Weights of a small GPT-style language model, trained from scratch on English Wikipedia: vocabulary 7921, rotary positions.
Each number is 50 + 15 x the weight over its row's rms, rounded and kept within 0 to 99. Layers, rows and columns count from 0. The size before them is the row's rms in percent of the matrix's.

# layer 2 attention value, 256x224, rms 0.119, rows 111-127, columns 56-111
090:55 19 15 53 54 24 45 40 56 57 39 49 57 57 65 32 55 49 52 53 58 07 37 56 33 68 30 72 36 44 06 69 39 64 35 71 73 32 39 62 41 45 50 50 38 44 43 44 56 29 39 72 43 48 64 52
088:46 63 44 63 72 33 59 46 34 34 64 39 24 77 43 81 38 76 60 56 42 18 49 38 62 63 09 71 59 79 48 47 45 55 34 19 58 54 71 71 29 18 62 16 43 37 55 58 48 36 45 40 65 45 55 57
082:73 38 35 57 48 46 45 48 86 51 56 43 44 50 29 70 32 47 17 51 66 46 62 77 49 56 53 54 42 39 58 46 74 63 52 45 64 66 65 54 28 27 50 57 45 38 62 38 22 54 50 51 24 46 75 52
088:55 60 58 49 29 46 36 41 63 33 85 60 47 24 25 32 56 48 92 42 57 48 47 45 50 48 60 42 55 46 52 28 39 54 56 60 33 41 20 54 55 45 65 66 58 20 52 40 43 50 75 54 66 58 71 56
086:84 80 56 59 46 81 60 49 31 44 87 50 23 49 49 69 60 36 58 50 71 47 51 68 65 59 63 56 64 63 52 28 53 57 34 42 34 49 47 69 64 62 28 37 54 61 40 49 66 34 35 25 25 57 44 42
085:41 60 43 66 51 37 22 28 34 54 71 31 57 45 45 38 47 60 54 51 49 54 67 72 31 43 76 68 43 59 50 46 76 84 71 51 50 72 45 72 47 31 48 49 48 32 52 64 24 36 56 69 64 61 46 74
095:36 37 63 66 54 09 54 55 45 50 25 71 25 58 31 60 64 61 40 73 65 87 74 56 49 44 34 52 79 30 58 20 66 42 52 47 36 49 70 72 30 33 80 42 39 45 42 48 47 41 62 42 39 56 45 43
085:33 37 47 64 65 36 50 64 50 35 44 50 51 41 29 54 69 45 56 38 45 88 38 37 53 38 67 64 53 48 79 24 50 58 68 49 39 46 38 26 48 52 50 20 43 76 90 42 58 55 25 29 72 71 60 65
089:60 59 45 81 58 46 70 46 36 53 39 57 36 59 64 70 60 55 34 69 57 61 32 65 48 76 53 20 53 26 93 64 76 37 65 48 43 43 58 74 27 41 33 52 35 68 52 59 46 63 53 47 45 60 51 39
081:12 31 55 52 57 46 87 51 48 64 82 42 42 55 45 54 58 49 35 49 38 46 42 69 55 13 37 39 49 51 45 34 49 62 17 55 62 38 60 45 83 77 63 66 22 30 71 37 63 26 42 49 60 53 64 76
095:37 34 60 83 47 65 63 31 39 69 54 45 43 49 40 73 73 64 71 59 50 74 49 57 44 66 52 21 45 40 50 46 45 56 46 68 54 84 54 38 69 55 59 76 31 42 41 77 64 55 58 57 75 40 30 78
085:41 65 42 36 25 53 65 47 39 32 38 77 35 62 29 37 38 24 72 64 59 38 32 52 40 45 69 72 77 30 47 45 39 14 43 31 50 92 29 46 45 58 47 45 52 40 55 29 80 38 82 48 52 51 22 59
087:73 83 31 62 43 35 74 57 57 70 63 57 22 41 64 47 42 21 38 36 55 57 88 47 53 75 38 55 29 37 56 88 49 30 54 52 63 61 45 68 21 57 31 58 46 46 39 62 95 38 39 64 55 39 73 41
088:55 62 54 68 59 55 72 59 52 33 42 66 70 87 46 22 62 43 42 43 72 50 38 49 53 50 70 47 54 42 46 62 56 63 74 87 40 45 49 51 51 72 49 54 48 20 58 70 25 34 28 54 48 40 44 26
087:77 48 79 60 74 59 17 60 27 47 68 54 42 31 20 53 25 24 52 47 55 59 55 55 31 72 49 78 50 70 76 53 58 67 52 47 71 54 45 59 80 38 46 65 56 47 52 25 48 50 66 03 19 43 55 37
082:51 72 76 43 35 53 67 66 27 54 56 13 24 54 50 61 74 51 51 64 49 55 62 60 66 71 42 85 90 34 51 51 36 67 44 76 60 52 55 44 41 21 54 65 59 38 42 60 22 67 47 33 37 50 44 45
084:34 39 73 31 58 55 30 32 52 35 60 74 15 84 27 49 38 53 55 70 69 59 64 17 59 58 40 52 62 47 53 79 57 43 63 59 37 39 46 39 46 42 57 58 58 58 57 53 54 29 30 72 19 63 35 63
# layer 2 attention output (transposed), 256x224, rms 0.113, rows 111-127, columns 56-111
096:31 31 24 48 42 71 83 47 68 38 51 50 49 60 41 34 47 62 53 54 23 48 35 50 44 59 53 44 71 43 81 52 60 48 41 42 49 34 58 40 51 74 45 57 69 55 45 36 40 41 73 82 54 62 35 31
097:39 70 13 55 44 38 45 44 35 56 51 34 67 32 41 45 39 69 37 67 60 35 51 38 35 48 39 43 47 37 48 44 84 53 61 28 34 60 56 61 69 32 54 46 63 46 41 58 28 61 49 50 36 64 56 48
091:71 40 50 56 39 69 50 47 33 33 37 59 35 47 57 61 44 70 75 52 44 77 59 51 53 24 44 40 55 42 47 50 49 66 64 45 40 59 36 57 50 46 39 75 39 60 50 59 53 54 63 41 55 82 33 71
096:59 58 98 46 10 59 38 36 53 44 54 25 43 57 32 59 60 40 38 31 53 64 63 84 75 50 61 59 41 57 65 69 54 33 35 54 54 55 55 39 76 56 68 56 54 35 39 62 65 56 72 31 33 60 49 82
100:72 07 58 60 57 43 54 55 39 45 51 49 46 56 37 67 55 28 48 40 52 45 59 37 38 53 47 43 45 32 34 47 61 78 26 36 48 46 31 69 37 50 32 47 47 55 07 54 38 61 46 42 46 50 38 34
093:59 43 43 49 24 60 37 51 13 44 49 40 45 46 56 64 64 65 29 35 52 47 52 38 38 72 71 51 24 65 54 47 41 43 59 39 62 68 66 45 52 46 33 48 44 44 49 58 55 57 57 70 31 35 42 59
102:71 68 36 65 50 53 38 50 37 52 04 46 64 32 34 45 64 58 51 68 38 45 73 43 08 37 46 68 32 78 58 39 37 54 43 18 49 18 59 41 60 11 49 62 55 59 50 45 36 53 58 22 31 43 56 34
097:64 54 44 61 41 41 47 54 56 44 48 36 69 33 60 65 85 40 73 34 50 56 69 56 24 50 61 64 69 60 55 42 53 40 61 45 25 56 51 64 66 33 42 57 51 57 85 27 45 47 56 49 44 19 60 55
098:33 81 43 43 59 48 35 69 30 65 59 42 51 51 65 37 38 64 62 59 57 57 59 36 87 43 41 26 35 37 40 43 43 65 19 34 43 45 41 78 49 19 48 51 22 30 66 40 26 51 27 66 43 29 56 33
090:34 45 49 71 57 42 29 71 59 76 75 29 43 75 73 48 68 33 34 31 30 57 36 52 38 63 18 47 74 58 50 39 66 40 43 17 52 55 59 42 73 56 59 66 48 73 42 46 43 48 38 49 43 48 42 44
106:44 52 64 51 35 32 48 52 42 60 26 39 13 43 63 21 43 37 51 65 50 51 59 21 35 33 67 30 41 87 44 40 41 61 31 46 80 53 82 48 68 47 71 62 47 64 44 51 68 44 70 63 70 44 27 48
098:39 37 61 31 65 48 29 62 51 63 62 42 30 50 52 49 44 38 53 54 65 63 25 41 25 53 36 45 58 61 62 44 51 60 50 36 65 74 48 70 49 42 67 63 51 61 43 24 71 57 42 31 46 34 33 51
094:62 58 68 33 49 59 62 33 54 35 25 65 59 52 43 54 37 53 56 47 68 73 52 62 72 42 41 89 58 42 53 46 56 23 52 43 21 52 21 49 59 56 52 49 35 65 64 20 40 86 52 54 40 60 25 34
096:58 80 41 63 33 49 46 03 41 57 70 31 64 49 66 69 78 53 48 70 22 41 56 30 26 55 74 64 58 41 44 65 42 48 79 29 44 33 57 42 34 48 56 30 51 42 60 60 41 71 58 93 54 24 18 55
108:62 66 56 63 38 40 37 53 35 51 65 42 75 27 57 66 40 17 63 42 17 64 60 40 59 43 59 49 52 44 54 33 25 40 50 70 44 44 66 41 74 32 59 59 36 21 81 40 77 34 41 47 68 40 60 56
100:48 35 38 38 65 20 64 58 59 47 69 40 50 47 59 40 54 26 50 68 34 71 77 38 42 18 57 57 45 18 18 60 64 36 50 70 69 53 44 28 74 49 68 51 44 50 34 58 78 36 58 48 44 57 55 32
093:36 05 37 75 39 55 52 42 45 62 53 56 48 61 46 54 59 40 46 55 42 51 42 62 75 55 55 49 33 53 59 71 39 38 53 71 45 58 41 49 51 20 39 41 24 45 76 60 27 24 39 39 27 09 59 76
# layer 2 attention query, 256x224, rms 0.0991, rows 128-139, columns 56-111
095:43 59 56 58 51 64 51 45 38 16 63 68 25 70 65 75 47 78 48 34 45 44 61 48 79 16 52 72 60 57 56 60 48 31 45 45 48 57 59 53 63 25 62 77 55 72 48 43 53 27 54 38 48 40 41 37
097:68 54 63 58 64 61 38 31 30 46 56 42 34 33 60 48 78 49 51 58 40 47 46 50 33 28 49 39 58 49 44 45 55 33 42 59 57 44 61 73 60 55 25 11 54 52 41 51 12 43 19 51 54 26 38 54
093:39 64 73 18 52 48 76 47 52 37 39 20 61 36 48 32 41 61 54 23 54 57 48 42 31 69 56 51 62 60 41 53 54 55 34 62 54 51 61 71 44 69 33 51 40 44 65 39 68 62 60 34 51 56 50 59
094:64 65 35 59 58 63 52 57 48 36 54 81 24 62 66 45 40 49 48 22 56 67 42 49 46 71 43 42 59 68 54 47 55 46 24 52 53 46 44 48 56 34 60 37 73 43 54 59 40 73 54 52 45 33 30 50
090:66 37 56 53 46 69 18 29 50 66 56 52 61 43 54 36 87 21 52 48 53 54 49 41 27 60 56 53 45 64 47 52 59 65 39 82 28 29 71 67 70 46 39 24 74 72 63 60 47 39 46 49 60 52 43 53
078:28 50 39 29 42 50 39 65 51 67 62 54 43 76 58 69 49 38 76 53 42 43 44 54 36 59 35 41 63 58 65 26 34 54 47 43 59 46 11 27 50 56 53 59 63 33 54 50 44 69 59 63 32 56 45 53
077:40 71 36 41 66 38 67 29 73 45 54 71 32 83 31 48 59 57 46 40 90 66 60 54 29 62 54 30 44 13 70 45 44 49 48 48 50 54 17 35 43 44 55 52 49 25 54 55 45 46 23 39 52 64 56 64
080:53 34 54 48 72 23 36 55 59 46 70 22 54 60 57 73 52 37 45 58 66 31 48 44 56 36 40 42 58 44 50 53 57 60 33 33 81 36 32 45 54 62 71 44 56 36 47 28 31 35 49 63 38 68 55 70
089:34 58 36 52 25 65 56 39 51 50 31 63 37 45 39 16 36 51 70 50 37 54 71 32 51 42 63 44 59 47 63 65 32 80 37 50 07 63 53 54 52 57 25 64 31 72 32 65 56 49 69 72 26 49 52 35
078:49 34 45 60 70 36 72 34 38 42 49 50 49 71 34 56 45 81 65 30 97 63 39 40 65 36 67 37 63 45 34 34 43 47 57 50 63 57 34 59 59 43 64 60 35 14 45 38 33 72 57 45 47 43 68 47
084:41 55 70 55 45 46 23 20 55 43 54 34 37 33 65 55 49 20 55 72 26 30 50 46 34 71 32 52 64 73 68 15 69 76 61 39 78 36 69 50 76 35 51 37 75 59 58 54 56 38 42 46 48 40 53 46
094:66 51 30 35 30 26 40 53 55 62 56 70 41 55 47 65 27 42 48 47 69 39 68 56 50 86 64 48 54 50 70 51 36 63 74 21 48 69 45 41 38 41 51 62 50 86 56 56 68 59 44 40 62 56 56 61
# layer 2 attention key, 256x224, rms 0.104, rows 128-139, columns 56-111
083:39 54 38 69 45 39 34 60 55 60 27 52 40 69 30 56 48 50 57 74 77 53 41 61 43 61 41 51 42 53 25 63 56 44 56 67 73 20 24 58 44 66 39 52 80 36 34 74 58 66 57 56 24 53 37 51
085:43 25 40 46 49 48 36 75 57 54 39 61 55 69 46 64 58 53 40 64 34 54 42 50 45 64 41 12 61 57 37 70 55 45 22 07 28 77 33 08 42 45 56 22 36 51 62 78 61 27 70 61 57 61 52 57
090:64 70 49 54 59 53 33 37 52 23 55 73 39 22 71 48 59 35 44 50 48 58 39 40 53 48 67 30 64 54 72 49 55 53 62 33 16 64 42 57 78 73 73 61 50 76 49 51 67 39 73 53 54 58 89 32
079:28 51 36 52 51 43 49 14 63 38 38 36 50 16 18 46 37 38 53 62 39 60 50 30 55 51 62 26 80 33 62 79 33 25 62 45 60 70 22 46 69 40 45 23 54 45 54 40 57 18 42 32 52 39 59 35
083:50 41 71 38 59 47 58 64 52 24 50 36 29 32 41 34 38 47 32 13 41 40 35 36 53 52 61 26 57 36 54 45 65 54 80 19 40 44 36 48 64 51 57 55 55 48 45 21 35 39 62 35 63 55 68 34
072:64 64 29 64 58 26 64 24 62 43 71 18 30 13 40 56 61 54 50 56 64 70 43 48 26 31 35 57 54 43 75 46 67 47 50 75 99 31 68 71 45 53 34 63 50 31 29 35 44 55 45 20 57 38 41 38
073:36 32 16 50 31 80 41 59 44 31 48 77 30 37 16 54 42 53 60 55 28 29 35 42 51 48 76 67 43 56 44 50 31 51 67 51 45 62 81 57 71 54 54 60 54 70 34 69 68 46 55 61 46 70 44 74
077:63 63 40 69 60 43 60 59 36 87 50 59 41 66 45 51 56 49 24 97 51 52 48 73 56 23 63 56 63 58 61 37 27 72 51 64 83 33 75 48 61 48 60 72 63 27 72 69 50 48 39 57 58 54 47 53
078:57 39 53 56 52 37 63 43 40 55 26 61 59 28 44 24 57 48 60 47 35 47 48 52 43 64 78 61 73 35 75 55 65 39 43 30 47 91 23 52 52 63 72 47 58 59 54 55 80 46 57 53 69 43 72 39
080:40 39 50 19 67 60 63 48 64 60 58 45 57 58 22 36 49 58 29 73 46 32 48 65 41 53 44 33 40 47 54 50 55 36 48 71 73 36 77 39 43 72 25 49 50 49 53 64 41 50 41 55 51 50 32 85
079:39 56 53 53 90 31 62 41 57 76 58 43 22 44 58 51 79 34 54 56 84 65 28 36 41 42 47 41 42 41 53 53 59 38 49 42 59 41 53 54 45 62 50 78 54 30 54 19 63 44 58 44 48 56 56 54
088:33 42 47 52 27 71 35 59 56 62 26 61 65 70 39 20 62 70 45 43 52 61 44 31 46 31 50 72 43 47 74 61 58 51 57 64 38 42 53 49 45 39 32 41 43 63 62 43 64 55 74 57 25 51 41 32